{
  "num_hidden_layers": 9,
  "hidden_size": 96,
  "num_attention_heads": 2,
  "num_key_value_heads": 2,
  "head_dim": 64,
  "intermediate_size": 384,
  "vocab_size": 3901,
  "hidden_act": "squared_relu",
  "norm": "rmsnorm",
  "norm_place": "pre",
  "norm_eps": 1e-06,
  "positions": "rope",
  "rope_theta": 10000.0,
  "rope_fraction": 0.25,
  "qk_norm": false,
  "attn_scale": 0.175,
  "bias": "none",
  "tie_word_embeddings": false,
  "parallel_block": false,
  "extras": ["local attention windows", "gated attention", "value embeddings", "capped logits"],
  "init": "orth",
  "init_std_qkv": 0.0508,
  "init_std_o": 0.0,
  "init_std_up": 0.0508,
  "init_std_down": 0.0,
  "optimizer": "muon_variant",
  "learning_rate": 0.00867,
  "lr_mult_o": 1.38,
  "lr_mult_up": 1.4,
  "lr_mult_down": 3.0,
  "beta1": 0.95,
  "lr_head": 0.00785,
  "max_grad_norm": 1.0,
  "warmup_steps": 200,
  "schedule": "wsd",
  "decay_fraction": 0.91,
  "decay_shape": "cos",
  "final_lr_fraction": 0.1,
  "batch_tokens": 16384,
  "max_seq_len": 768,
  "doc_mask": true,
  "train_tokens": 104700000,
  "max_steps": 6391,
  "dataset": "wikipedia_en"
}
Each number is 128 + 32 x the weight over its row's rms, rounded and kept within 0 to 255. Layers, rows and columns count from 0. Numbers have three digits each. The size before them is the row's rms in percent of the matrix's.

# up: layer 6 MLP up, 384x96, rms 0.418, rows 68-136, columns 0-95
# down: layer 6 MLP down (transposed), 384x96, rms 0.263, rows 68-136, columns 0-95
up68 075:136059168151109082104123099107120232142081105087100167128123063125156166152146125161139165089145145137156146091113161103110132161122189075128141125141124150105099118118195094097143142094091135108147126132198097135149132130190152167152156088152132127089102114114046155099157123117146166079
down68 021:096130128124143053085165095166145103056141150157103130133174160150110159144093156144127129032193128138098093126153110123104153119193139130169149091105071162095145099140067112117139116130152118124209107092080120095103096159108125079158159153172126088139171114153098172108087118103142128139
up69 113:134125134116030156166125140113125180081100168074118133120117148085093129101144131099150176088141148146126147143098167080142193124163170182095126101085183137150090086085114147127204125135106163188099172114153152111123094079117151153203131140127143105086157121158169133097160154121099135122
down69 066:147137138095154216134100107208116090124166113141120154125155182213139088154123112168102109160094124151142101107170100145110115103108072117149146165135175098126115117136192136112146132116169161076144158139108117166095142135149111131093140144182122158152164123089134139079103075170213078158
up70 087:123103142117130096128193125103148137096076137099131175218173085163176122150092125169132111050093067110130189196138099180087063119113167111124135123136085159098158163124108141168141096148166107120064112107153120114121125141111136103124091217095121117123113126143139162136141133175130116136
down70 106:142126143080159196154183118106090084133148114072122059189109156102058110105178127134169148120143136086127120094125103131173131098199125126168158131109129088144127060144155106167110124156158119134116154103199114169076090100168089161122136123149109122176162092098135120136083123105152078167
up71 067:162081122146078177097089148107115171135096149098118136097148098135124102096118185127152142068099142145129127163114133111131095150129163161148094118077124144072092116162095090095111099183112125142128086170096164166106170082107206072104180188073095136178130188147085151133150162161139126105
down71 123:110177150151093131134131076203168116150066169144117107134090079102100174124054103151208148131154148104120101108099097160132153153130144151183154119171129118149121124159135149178103193129064181148123099101158159154099150161107109061146139138135132102151093118059143136137133067134161120116
up72 114:191102177149178119187137101134071160114138172107215123119107111181128171112127091125094139132151145103161131128127164115162089118121149157131061156132105163105123106105154104200145099127121112128139147178121183083146126187096132090120151117024114177130101137092143155122080102093151135133
down72 035:209134124094139139144183101075141132121108137126118147134093149129178145190099127146153189140155131139147134108087130145155136155095103096094133141148099106197103078106139096129037106107072165136161109132166183172110176122150088169171142137095098173084194104117086147122118154144131149075
up73 075:101109115183188131118172079134155183089106093129131087196171112157176142137140150105198081148134162160147189126095129099164128142113080129113086144101194136091098176174095084122144102120162066151152124135139069153107168142108146140146171073136124088136135100133179149111167102109135155129
down73 049:157132172080077085189145167147147098107121106121171161080164146147116139177084165099072201146165110163095083145179133149139098115138095085093140120157151065166203135180148146125119101093147122081105174087139160180141158126118112123070096164136147126103114110119113112118114105187151135126
up74 090:150098137121088141153188104091083097111101144131119075156163123119125123100148139088103105103117157111187124173170100093099119118106193129127139129100141093160150184174132122121177119146201131112132121091090116154141217162095097084107108143121129038164108062061150147096146123122096131161
down74 130:174147180188158153125124165132126072170140123127135111134107155127078079151113098167178093157140142137142145157108134160185162082111148161158165080108150097166110081105134120114159150111174128086146101091140142152073075088082127163137153166178164147137077111134144192133133183098127045118
up75 087:131135130130117097123163096139132182077135163152163168124157134083136224077115146069131136102179106165132158118021171113147103158152095155138159112123101067126110103141136118135112117051136143102079048103129135115128161121130133131123087092099144137124141122180119066103139130121059127120
down75 014:111098127145159188193178200135087108137090182099145123100139126119091190118133116089104172124156157110195108121135154111098087119127121135126179147164136118150149152143155107144078166135126100143082172104116150167138037117101138113097162165099168153158109156063136139137145123185087127064
up76 094:126143210150170102121132129092096167057131061135090128114157137157146109166173181179151093168156145160114160107122127111161083155168101107108115174149121123089143068204151110149107115166104154140104093089114170136163131163124179094135110131092124107143107135086108090182200132103146091111
down76 144:129153109138135158115094146144081147167127151094140187157103159179087109137023154095125140153102110137090083101137041163121124114127153152147171098144154087107132123121121166152123134087106203109172135111008143154132121124142120098101151147152152131111079123111094118112083124172164104136
up77 063:178129135145120097118145177139073173132131107097092110190090086120147062135102149121175180116120185115121111139135134087193132129181152130126146094135065134136119078107127110125175081115148076062099147152123178132133122145175105100188076108129189147162077060108143122112109133117092108106
down77 130:137185091155137143166188127090200091138162098116125095132131118098175066162161116143127156112169140132079058136113089155125098152185164109139167159199122126131104112170119161101089127125135118122140083114090189227102124133117115132092135124178146118131102146114123095129131130182198146137
up78 104:143099181148127184136130114106114144088069090122134136113126144174079123143138136112117105120184160114166144123104086084201166102127149081080129130162132108102109087144120156149119179163209084139138109141131044093188083147173144103081192181156128122154095129127161110188123114121112137110
down78 107:120131146112088174081122160140080112088101088121134139092170142171068087071072098185156179122138115148077099145136084119130171080147097100114183152179166108115150111122097078122124108125116203083143148186158129141134102145128065052138114114172140132135103141120138063144113122164133137118
up79 138:111112190112137129130147091087121173145075201119106087113101099103108174125127163096116144123141074167138080178107129121127121094137084128038105133116123085115100127200073058122125132158183063126124163156145120157132207130137137132097161148090103151128127133116128140098088160072119174126
down79 024:102114104186145079075141148121181158126101106182149114081164194127191095177149127147146127127137180101138110091164119078147126126125194166110102124121135147147100168123130078198105135191062115153132092180131129112163104144109145138116157116115127168145105126107074116132048166126147156180
up80 107:105074083115075119109126128123159131154080094137044164097125170106078137145107136141128077131097138140171136142141196195128170061155121127128120141095192161155117100163087090071156124116076106120133098117093101140122080100120095183115123214160144131101104129133111172143137137182115103138
down80 108:126181136150057172187135162116161103120141101071137154147201150090131095145107066095142148105124099122106109118059131142070102126171185176129130093125166139112184146153126169110143151113099090134131044096074167160156160114110109135094152106126139128091179103068134097130105134116150126167
up81 123:141068136127050154131157059096105116172113134113082111082092122088121196141151124091132071087135122175161174119109154125106124200125131112153139088115139099165132125114131102116161118137123062151187160119116093100195116130106070143160132099095118154118077144146165113110131067063121115084
down81 058:138174166112073174095106177174102136111109127148142096097132134164106133058145146087111142148134140080106124128165101142051168142177167158121128104108081071153170225092101091120110147071123156181125074153170127091092141110133121091126195168142171130146132151108135127127123079126118127129
up82 066:178121100076108098166114145075084098054114151122182172089083092101128107144113106150119098124176076140130105159105136140099118087101126095102090150126090166136124082216103116096153143085056111108166130099098208086112158088108148137083144140103118163116151156144125078103128098136146157131
down82 139:138147124119135175090113154147103140170117140109102114162138193117133143111061134136163166172110151155055124103135076151170165113085171145147145181132166173142140132112087131168151101144074192131125104107100169139112116151078119113124188135149141180178160114082100095199120129217134127155
up83 090:167066185155109154155203142094098154081078144156133156168167102139128105148155156102106147118148175108096108097091195153135130095141161065124129137128123121088089152161112090124091111074110159120081108135124088136125143138088063158123115137109168077187187131131123155157117162091072173148
down83 142:122147156141088186136149148134153082150214128083117113100135134132115101061148114191169126115171136081129150094146089128127158156152082122167188097152101144080112110126145151151155135099077132097125122115118134091128159042144064121160139107108139120149106079114069097152062136080070148099
up84 074:157151094114156071126170095183138197117147156129143160101176140137099158073101173092111188128112106117168184129101125070181112106184130136123095115118103100157082113142116131128138125040137173134105090124188178129163120138159073120131146123128166124144142052122151125117186131122075125093
down84 029:106104124108129150167133103127089073126180084138126118166039102081108120147121087129090131144148102147124132175125173140134175109122090149166176112168130134204114167177170120103119145077104107157112054069104181112116140099116128104148132143124194139189128100129116129149159159173125109205
up85 107:144138101120138120190130114128138117162133143112081102139165114148140091062083082091075127144153119176136195094180100159106152149090140110097090144112176105157126156162169145128223077140140127145103102185134068084171144138110135093105149192163100103105095159159132130081099116128093180135
down85 140:101158122122053100138100120132111131137140155160129139184105150136104123091081084117157107115149156123134072121115094079167124139196109091132123125127092109166146174104132163127151132142130118083103193172138073212100104082187077127136146170123119153184200084173098120119102155126092119180
up86 086:120133117122116130094067151117164141101109169119088147147086115137065123123198162062141063134135099107148129142093147161047145087122092188115118138058081072085125113143119140158176139136102088084153089129150098156109133151122105139078139105178135107180081111121141099121211132143123119119
down86 123:111174091113155129110166135148197118097125147115107091135101174099089083062118138142136098148158136183108098130133134226103139131187095128172144202147136069142132101138154157137143171120121067146134098117125143171099075124171061136182137134133175138135126137100135117105170050132116159118
up87 046:096100100171092130119118136106066185171138200126070122168136125141119111112114109103172136148156134095120141157115084107160125110141144176155107127105090122104162112157215165099128097120155137127139109131126123148038149158172157105179110063078145113113125130067128172164063178095158116161
down87 119:165186124096163153084105095132157033186096119171144166138126146143108154119143127203114124117158099121100067062166104125128149146172078143147131152166157178107139173141133142155136101149135165097113155106095141132113088123105079121081158142140070152168126200123112095141135137189158168146
up88 134:132114157149115071110153131172124151083080160136091131093112068113088098171146141088107146142167136162193136173157144149152190095092136117156090148038070103156139139128141122136123097127178140108073112124072135130203113111122135167072151176106115113139127126087152149088181159102143081114
down88 023:101153147126114100113107077060165164054140113148161138084153126133052160091083130155126116198081150109193139142136126146098046087081133084157123159132104105172105126131150116095096126116172094141156095114172158144150135071154127093092121142115139150152150096140097141080095134121198126093
up89 105:141098126133136097070084099115074201133168189168130144119130167122101184163197100054147115170128164147168124144136113063144103112137131122176096139038109118146136125129150133133159081161182163132133117143138091126138124131144164128104155169103122126167079082194095108125133094106101138176
down89 027:153188163135125125092139131127133114114106140152099144189226179123132141166102143092123136149135097092057221181119078138078124134158088109131148120123115146122152167178137159112119101179127146113083107134130156079144098100162157165131096156172200129152150135143104118163066091146084115131
up90 064:170125148113226140177130106137172161126101069192096127142158126180114157100139091119113101112170110158111150178122149190177162134138128141123176124178156131109078113112161173098160107149097122157106086082142136053093169106118102131111095110136079123048158134132111096173149110155133150124
down90 115:170117086089136194143132139129138172142147102093122078134126131106135114160123111127182124134153189199109083133127135177131167172120122066113165078146159137070168119081065153209084111162131172110151103099146111175134100098155088109094115116148153134139169176101074104128115159123163163165
up91 098:130102137112119104128152089114094161093161126139076154109131134120117115153151164129108199112160113178108151105128161109111151077127140148130111088130084165132168160158046185136178219135095215099074142150130117138087117113122101179132142066185130136118096114098173133129101104070129081143
down91 127:107120111135108066127130151154146156084127150152123056114122153162147118139127142079171134090176136111097110096125140181035200089113161128121116134152102180123154156154104135163093127137068111098158128139151090135071181091120095151121088124217166157114149131117081174081106081134148118151
up92 119:173166098114126083126149058104143148102150103151151211152183150147132126120137073054138125122158132151140123168173120123181103101154111178144095086167085147104150128165091126118184102199113083142150150080121099144156091118177071165138168162155124093125072143152106154133118113129082152155
down92 082:158186157119160123155175194134101064113158108103080118167114161100114148110123146116160153143092139152113133070141141141099133161096216119209126152142101072119151131097142138191103139162077139128202132103111163130082089131102137133151168162112141151115137160091139155052109107131181135160
up93 123:125115222118172127082110068180103091126092193159084096101121064143150126149133180121152101163089113162134089190095123084148131105132126094164119117090077125114119155088111142076083076106166092120116139125176160109134170111076181110147098164137150117138119131144113153117175122095148080141
down93 050:126129091184172116106110161118146147128141149106084154138110182150177096139163113134177146149111135097104130179149142158117063129192165142139183151129100115114136152100117185132119192108114190113181206126118138160091175169110073128171110173138119186157174144144136117167153082111116134068
up94 089:156108127158223069129167099100133163143110160146119172137127105138134140067110106101103115114123155112119126116096147075161096122167087125104054105109140085153132070118193082125094127091132125099065056156138124107158128066124145070100098075140125171070156131169129082145119135133157126132
down94 024:137134160084115122121119146108115133156110127088109141186091090133168128147103132110176148078110134093075225118150130175082133097133166108161149114145145071190127137104102131127118094075108093111112105133166114065121164078066159162162091113128056134145199097138115146103095107061109122135
up95 095:080130133080081049101160160152135095141111107105119147124163116091092151070111117132091096122190094124199092070093103090127165160163121110111146109121137098138145115129133158148177121121204114177072153165107074104132120118116120092108191127098137148088057109114101107150057111119114144112
down95 120:108109133109130150142150175142159155133135101097089128165150165103170087053143124142070118027119110157124085120176092110113181167192133074162128144146089105129110101085137132165142173093100157125112096117174137138108090100171137177151156132125149093161122142138125127172152100037177100127
up96 102:135126174134179106148034091114132174114161122158152154118110092146103142065126154132189128175109135168102155126105120068094106131092126125149075133130099132103116159078113077097165088155118146196130143156136093087161184107160168134165075129074092156069081118091161132098124125136161147102
down96 026:136121182143107086113111100126074120101166066151127131087112146116205084098151132155066086103157151128119107073094186133168129132114092114103128145183181116154119133133127158135069126141053171093099111141100104099087176119117187132104125138148080161141186164120108139142196106152161113163
up97 128:168114152137137141138100102126062129097092211155122104096166108119102195115124118082106084137145115127144147145143072077110149104132108143117105113110162090110125123146150104078094131184086134142152125108130101139172191130098167165142167128093057147109127191146208186180131151079134150082
down97 042:121067072130111105185179162068128117089109157082150144142131142111195135132161141109129197129127129126166177112164120138092141145109164124134126129100126065111138079187120079058156102094095082170085072120078173127152129085117153159158111079131100136116156130107133107121116125077115098067
up98 137:179076196136151129119120123128105177098119169114150159144103091073118158112226162084149112187102150168132131099162130121150119077152165152145114142089143122143122138078111150111169116083091133167109089145174126118173168188170193153147123127145107134079113126162175120099150113081192143130
down98 021:122154165149048146070127148083137126184172164165143107106097164110111114148139142156142146140125153124136113179091151161177167114087124174164116191129090102152184153144080114159074142142122058175175148094135132110155152094105094107146129102112082092122167140159208157120131130163094174104
up99 119:102120102120099127136132118124074164147159100123144112148074068118147138101122101103149081141133132114166122110077142062187047142056091130121136110092077101124129141129127166161127148103124061154144085047105161145169107104070189108179090171125112142135156129185109132097080092119124131111
down99 033:117163153142105172112100101119141134134084135161167144154189142139129144186085121109170110115140092133109160108159127133155109105079100105185134136174117115130174187182137119079136110122115107084131197155110144085104164042183193164158155125081185129161149137070109156092087113150081125134
up100 121:117150183140190092074152109160083167127069127112141153107110099146108105110127142162143144095120189129152139164142105044125168086102109132138119136097128199079087079139171132149154083100146147137144157089103057145112157130150150178188147110098171136069125151152098114100138116113102106060
down100 013:145132155099123143132111157125147130126123143122157136080129137139159092138143115110136142112094175196113159166169089091146132157160102040169132140091113132127118150197179131145120163120204077159097113083161109097132072134169154104129060111145143151132083135081149125070133069215095107151
up101 118:152136118177149125143087147098115212139130109126092122085173110124080170074137151079166118094092110117165101183083171081129161128097175135149123124152117128088139129187145107089155076122113055176095103128118103089155103129109085145141105136075113124072113149135170085085197160142127162151
down101 026:099183085051123169143137170114101104156118190131166145134101038062103158164162149148129074099168143071198094123084164167127096091158147137134135072176141116127131145170166103123102101173143126148095168113121119131120136111131145142141158079134135122178089139109116087174137174128156138146
up102 074:144132172140100187210110133129098141076108139081119126100127174148022072122131163074096183113168118109160079174101141131131119146051200140141155149127156080060134144146178094091147159125140143129140107121169114163121131103152101107137099131154141136125104112152150157130116170101086119118
down102 166:138216149183080186136114166154138072170141123092155133138149155105073115136169116114101162128111162149131065113099069146118064116107120137095145134191133160086165090115112132161111147129111158108157119135180141107136066139151086164094179132166129094080211143158122166133114151138104115154
up103 128:131125144131125135170023104091095174122093170089133140119124133102069110106077149091146070145124119073168146143089152123094120152133188063092099157124111139118119129155129152075146112142110076112162114155123082068173113140119181134110093182087098122175155157177165128118170130078140108104
down103 037:117137098134117151076050119175091175092135080119124182181139141141111108153151119163054152153117158096088075208115070094154109140164140167173160087129133109135154059150127169101116163115138162147158130139151127122120149125098125091106122150096131122044146140179154165080171125111109108120
up104 111:146166038136093152144130049100114181090120145084137147120068115094077161142083108091159132081104143162085115190203136058155127116115132099148113166092090106107099139143141097066114144110183090132108134151127127098146143116129120113129064084117102131185112135160135123117155107152083140109
down104 026:162122108134113117166136118202138154158115107167136141105140183143142087157089149153129200142151163082131124079119112153108104168123116100117151172193108132061103160062191087082150168130145157139147165096150154147131039189171115108164119172134128146107114068137118159149137148116143126176
up105 099:138106155150092118138166107119173170129093204101075158154143146151114051121137105128105085149160108119121129170143147087094168155186096136111152157175095158150138118146072098142101173160103102144113112161140212138163139134096143184079162101060096117117129080096120123197096117113143080128
down105 142:101126064142099205147099110163154088081116137134131110065136138131105023164091133136117127115159128100086138107126051172131107175143103120153151093116118140185118089112183109114107154102103140088171108147165113156093154083090105136093131115112164165181139140138131099116126156145164047152
up106 068:110126130095117062092092167124092120110146197173162131121120200054158114125119159112128169112198139105146107090153161127109186084041137134106163178107159132156136164162130065125132169131076126045169128127125134099101113176118159126090104075118111135119143131121111143137125164111131146095
down106 145:109142123115140153143127119131128089118079131125180074126163179153143132178177115133137160129145148078060171148148134172127135153143151167081126187106118135129151129084120206113073133098110084050187084154152158168115122095117124103099164144112117138151111069151063114063165172152140149159
up107 111:123120167149167102169113111131128149111121140117139132123133122079103173102103131177196115225153169139182120176183117154172113068127123164143081183094112077054120140089154134102176131143154109184119167129137164155167158158119179147153135157123128115131090070146138146121183134178128162114
down107 052:107132115147140141090130174152134139139136143103106125127082132078197128145166098097148147130161080221143143129114120136133159190157101159155114127087142097129156080104089105174125162126107085137190176168162088164128138074185117145121134077114092164199118182096174117101099087123150150180
up108 084:176078158124162163186122130127074130180102132174097175122172157141080132165144087081105109104141163088104125111117164091153130049130062115114116152094191109164126142134151089125162063110123147156117142145135106126188142164140111121054120133147086108148176172132091168098093106135136120071
down108 152:103120109212119198150120170152134102155168114104147089122154150111122181134139126111164116138102165163170132088130114151106093053127125074126198161134216137154145141090154182187087132202154118137126140112063094127134150108143097118137110090175140135144114132074154141163107148139176138126
up109 111:099106159100104114160163109071170140136104166157089172128157100133124073123113082121114098125082103127136114133162197092079146148132050166131178180140157117128090139149188160136094184095114121117123174087128116102112105170132157138189150148137176104084121105127101158213102188133146155136
down109 140:110193137136108141169149162138115069114156144148154101088117173050083106127107113132172150062143073093118103067143148148149097122139146124099130167182097090163133125174113135159091099132122090146102103092109144136170137111091125142152116145164136106117187196098167047165093118188143164117
up110 136:073074146160132131086094071202131138102132174100078094119110108118124166150115161143107097147152140161130124154146151081140130130136154133123120069143146084112162137096085132086160155113141146130122055138144135110180128117126163125157136192029084111171188173194130093147118105093107128083
down110 047:122212157079105111056127118135109117145150117160148135114132190172155180116085151160060174179091176095139070128131138130089130224152177185150132176146116100107132138116141157119115133163150144122111123126132117095169139111122103138106139184142157140060112060131083147117158103136126128150
up111 115:156145162137104166113132125087128150101062164062149182205212131122088152125071153096101112126144159120117146134113151135114148131101087110138110165065130161143134144122114131146158088110143094178139118128169142100146130132093125228174145111086110138105152104085046110139100102127104181102
down111 022:115123119134104101176093114168092187073098153141149165131121157163146138149196135189128113180110094138102132183120134109129133139107169106148091095111117075080125158155060199124172127158116150117104056073117119168121102100133146123161170120176138080192157129130147170132093085081145159152
up112 124:200140216100180117107113132144098103114036149108127157098136096118135153084095173123131126134109113183170124193109157092154131094116112139136094103131147100121188175135123126131136196075166109116113166130161150139196090161119142146120091080055108111117059137131108127119105145139108110132
down112 017:139086095102163143145143179088120121148089170155133163134108169113130173095117164105173125173088161116069151193085163157172101104093146165182157124172097116148095118132067187106118084142098137083181185120195127163112116103156088073137086124131133154165108099128151113162156139151148092140
up113 069:141151108100106146124161176083114122163162160167102150109142121131170098140073137143126139088120112136142180079146162109182108131173131113115106140081117150126119123189071137130181157079155138129150170091131157127129156127091159050046141139111094102105122131087182134058042112072120158133
down113 138:070186160133127180143168119182127107128131149136130176163129159138100125156048126109119126094126173157064101118118094127114142094150190119133155120166156177137129134151129086137112143141116185137110084134044140162104143157144081054101153122209133155131116141102069109135131137171136073167
up114 121:079132160149141125114114119131062144108120136193099160130127110125202130080116080112154128181101103142140171197123148173132162117192126165073117138158098084136104144139107073103147147129097134182113175116124097103121141177166126173151166113141123117033111101139185088143133108095094160084
down114 110:155165133160128154146155173083162134110143136153140112194096192140081151112124181133164144157121107142091104114144086149090103142211069080103168141157124195132117154150083148149090095097126174150106155087061145148137140227152133133133123150114143112153118127166076119103130143186128097142
up115 116:152148100163115135119162125117081221066055113157123069055128121087078128135126128099114128166049184146181168130117155115122147073120106121147103140107160113097082106119176119111151127113165142101103187168129134152109118140085151131112112106110178107129097147111141148069082091076117130140
down115 027:142189123102126170086113105137132106121054082032134133124111118093039147082149104117154114121191133121168158141115162143145147160164145161076142136134123103073162127145122081133091143098077089085109055118106099124190095179138144127124141153156096159125156122163150127136107099125145101182
up116 050:142177133087163143150089182123095129096082120101149111120088077212104110160137159146165134137172129151134127095187089133133144178130107178074098159090104091165151051140127099148143166117154169142099128098133173085181157155117121083088127127104086092137080069146136083138127107137093110086
down116 147:164156120126112194093129147158120106156144108103120095143164148130119107127081159128136156181089155171084083100105090181129129108172095132164225128171151126113151158117114135182116159133112249137141128115061111150106119138162087086114165151150142132159128137098123103157122102188184116123
up117 068:110138119152047119123149103068131124121115093104098157118098155171169101104114142131108149117128185106139187177132165143138039129129107111123164138207089187096119132167154117179187112112152162208104113147131123164101102123138144129104127128079120137115173101161162045120096137173105118127
down117 113:100132115114122137171150157151133073143121129114118113107181192146111103130182130131203166118152135102080139088105065158086090105129117123140138130201092115147101105147135098148137109118107129112215119107106127168135100085104076097175128177107214209136088166117112145126099099131138078152
up118 087:141103106080060082183053130079061129083143185142082136168141146069168147112093099112135104088086150175147144082128110129123121097131097194106134113106087179128088129138106075073162117142150125138119125093089181093146131111171136137041121130115113109122089137135117121138140164131140096122
down118 166:132166124146118155154084119191139146139142152115132120196156179109123080147117132130134133116095147143123105056088013150073123078150093124121151120170150137132124153125114179163059139129095196083154133096099175145115083135168087081068142153158119128150133165111134171133113149157169127144
up119 096:154136110053185106089086139113137148171122091146142143137106145159152131111082173110087109074166132196147173131124145138151153160142118112177127123156119176159087057135168133145146105120145088179069153097133134151143107109130095114117116051126109077170076133126155186125123149130171213124
down119 115:153128108170152166123145116102158165108108125120055109157099213154133111149168132161146157078139120110144059076097069107123144168137155102200166176118098096149107122139151094146118111142165079105105157093079112121177102097179097146112133100143135056165144128175155141160127132078076147114
up120 099:144115145074101122134085166144182151109102109120120133144081123129129136154109134102088112127105130105100139164055128136154159109139172100149108126152118070178095149115213143148124066089096149122069135114157146085182122177126111186143209115100124091168127170135084145142158191062145154097
down120 108:155123168100115161084141146174102089142098158160114116154160084105125186163151183129169170161177112131128132158104091156085116141171134146154133208079144191135087153129156132115134167105109119123083114099094174149147117100095081200078160136130111058113178137162086087167152106127103154131
up121 107:103146171140102142115095113126138142104157178145084120083111141184109062116155154109057113112161076158118129100168130186115116121146135141080093122163145142111134184152133193131142106146088141176129059149143071078097134099075091136092156113109148127096153094193139185160106158147064132094
down121 108:134084124121151147085142174088152080180139131108107118067136146112137126138177139108169185144092144098129087067078070102057115123165164155069122127131141130163141110148149143099097186099083173110105090111069120129102105126128120111077068134195156093119098115104150106156170094074131162126
up122 131:138146135112099121096130121133078168115073106115141152100083119100147155078161087161060090069129121128130101196100141133136077152121106196123060096166099106127123132121169130119171160125150108142115171164108120134170181110107099123117125116057154073078122074109129164108133055101132187102
down122 020:067118091099117134121128154150111089147087087142123152131100060130139125077073084145124128109121163115095148153133137111122087115107153076141114177133114063104173105114119160118152158070110123148159111101194143119115032177052130121090113117116198123057142182135095114114154139089116148122
up123 112:106097072157180155110108160060103141152082099135093090132175111157155122176112059095134176117121125083154144121146142046069144147052126113128155144184107098106171136148073097080112144113179087141071171085170108159092155164125104149127153138128128107105132124120078131162130146133102123118
down123 103:108156158130128092128174147155144099154115086162168139146176116147179067077121123147157123163118095171053065093126032146177088129173098123125111070155115138073135131145143120124090127177068118170073171111141181080073108107134180136113118149134125098114123127101112127150149140154123111151
up124 095:111136213135135172109121119172138199127100078117079120101091074170110192111115136088065130148082148167167149086157176158115149139113073107098141110101089090158159107122181127093127099124152121135142134209142177095125135135071150132149080154136127111152169130090129153111140095097121132070
down124 023:148201117122127151106162127149068162112131176087109157101088119137100151180123145130169102095090106127124112076116143120148136081224111099125088119150178104175091109103135133141161217170073145094121140126119140120161136184125074147162129156082120186068113130169131131136149139179100157126
up125 093:110081105137113110149113152180150107122118159131127145098104078107124155108144151145094069108145108156191155191140151128128140091157135076106118100077116146106089162142161153063184103088138167146095127130146130104178139054165117156108126163049152122115088175194130132086063127081168139101
down125 034:132153111141110141118104113080085035207140136115128164129165190149152085144133165123141162109111194145134153082090150175107095087149114127133117129110101131179134181122125159153165143128128101070177140128203140132177099076123115163120112107143148113184143099111128107130120203134185099172
up126 100:137093124136137133151145131118153176097070129050107180068105146068159147172189086083130142071145158177126148132168177130122141107196128151144072125118054140167145122123132113138177106164129103116106125159118139120145123154090125121092180096111102102105093114147126132117055173117085183092
down126 053:133153167114121175152090087143172092100150145133096167109094188195153145138110103140161144145113133135163166091108163188111096135173124080110082089136147167144126147173114122116121206109127100118154148134095218161140152163107111100115139155206171163106144164076128153116087182169108107123
up127 154:185099132114080155165098143154149142069140199151093172113122107136136105090089097062087123097116124190135135115102177118122097093159167132111099136089127138069127087179151091091183154079144127139141123114167133117092100149151189134099159116054110091078086106161164109160087144103160137127
down127 046:100144125107112056126166125096115119151123186155121158116176080107122151203141157139076149105133081095178123086131116139133142105142079097129150167098143130125081163131159059099102162088130130132063099181082139117109063130132071111085121076131106122167161146092165056126125129111180138157
up128 077:149104142135098150149142175153134129122095103142159116117105113089078100170139141132144173131162065089125132172080063101103196072136116136176124137141094081156093196147159090141178120144170141117107141199108097081136067121153133102143093127067110114113102064145095109099098115122123125055
down128 147:156161120116143125193104156122112128121147086195150152156099134145143094160067078098091153155121132135088091085113041153103133136118142152158122156166129135091108140123139117190094148145099143133064105137069146156127050186211087094115199126142130105097134163127132132150109141181131107139
up129 061:111104193082144146181113168139159183103142077147076210148153113206098131112219095085121175123134137122133120116145115145102136161136065111085125116121158150125096096174172150078094132150122125181136143106087147045098113137120127152187132152099118110121108109108128101119152129119156140169
down129 115:148159084114134163157113148141100115141143099137143173120116182155113099166080121135124143161109117163092078088151051148086102125149107115117220135158190097100107154102149152158121155135114158107131165122066083143088136109205076137082147172123151160174094157154075139103133152176182132124
up130 107:161118177142160060173192155152156180088138156125117165110156124105143125111102116144144141123154162126108170115087163110136125115172187096116038105052154092126093087149153153085136133117185140119078127107138117176205117109118119119100088094133095126093134083135149090132167103108155116065
down130 053:109146119101080134143150110089137142090126123121122136174106122104075176116153113132106132119167121094084165111105131118123122167121058140158130182193131124191130169178098117153099156129167132127178102117104141186148145136137119116082144146105162139162178132118015138152206057121129152186
up131 094:116092170125115156158170167100105122115147115128101150100116180116076177142108184114078124114186107138101128185142124106088115107144072108072060173136073129128166161107100110106121141156104138155070108067115140104096161141122149139135129164100195114136084134074094143202113065149084147134
down131 126:120097154117123160132149123096109111134136136111063126084118136142162132156111115141138184113132113080155123082095118174127123191138129133112087089152117107139176176077146114073122164141087123085098072130064128139128149125130218163120097144113183226224108110136167127112127128168151099124
up132 098:176089163146109135107117119112130058094145162118140155173167078150129128149134106103112080058182096120122129191141139135041145096145137105174143106145108068113150169144122095070089149110153124130161063121151031109116171182133147160090150152154142116115138117138130128141134115107104113195
down132 131:133129143117139176164154152163110111114076091115170109158125092139141130155108127104173100138118095106131062127115086236149147138153146121123176157139144126141098177163078140153103039117129160154124104148133149135097147087154163112091132176155099135183140160148094114179099129195176136204
up133 085:154135182130140077060111071132090141127137108142131121106169085089125159103126148115116088155088177105186136145156159152149225105144095143088166121089088129153146105164098081090157126171128128144094120133136180177112189180087131107097150089137150101130098111134126152132080111073057133146
down133 037:111140120142164150168127175168102137203090164138134156179149134065133080117142098090100080098137218165199151152091156146165182110141169117127110144158153112140175089065105156147112091076163092118130129165108120135131079187178117131138111142118150170098119071132128109124113109129085142132
up134 117:106130161103120163126091101176122155110124126119176194114123100158095175113172177102069112098133090137090145158105162075208187112121130162055128132182139141126131159127135150109082096082152131165113084118147131136142164129135103129145077054083073136191126106087149136122106158090134113170
down134 029:137155120130150172153084135158162178188102183102154134144123172096095134075179130081100118113161126129136153146093190150135123102165097142150155176147099173149123153112123136206112119101139060177136170131115164185133118134092106124151185136160126042110118109158129107047125132097141149169
up135 090:116063136132156070135195121078135166111148155113165139087081072159091139113173116100148161123085165111119127145134161085147077070148086128134131146098111203092157147120097122081192164109119138105133122102150136147130145098075136130166085156142116142155131083198129043133121105094099109098
down135 012:141121165150104097122095143083141120163167046148106093089174176108098136123170070096103098124125145135101168088120171132114143099176183101138148127107142067161156134144136158173117166162148053130121159113234104114130127112103102134123114107159163187138201121092116146083147133093138134140
up136 135:153123151160111138156146077189142187093107149147084112108092088161094115127143165133162118134168166130165111156164133131160149100121092138136106101113091123074105183097156166062110165115176106156147134108063095141195173102129133133123116109092067081141148024147132110137173110139123102088
down136 054:087102117099086097111108184131116086149121156203161101126108146120140099114125137157160145175168151118117148101171122226112117086122128107095175125188122142130085095085201094170102185130104108133162149087211111149127085151117127145138177131132143166091131148166141132094128096106147090180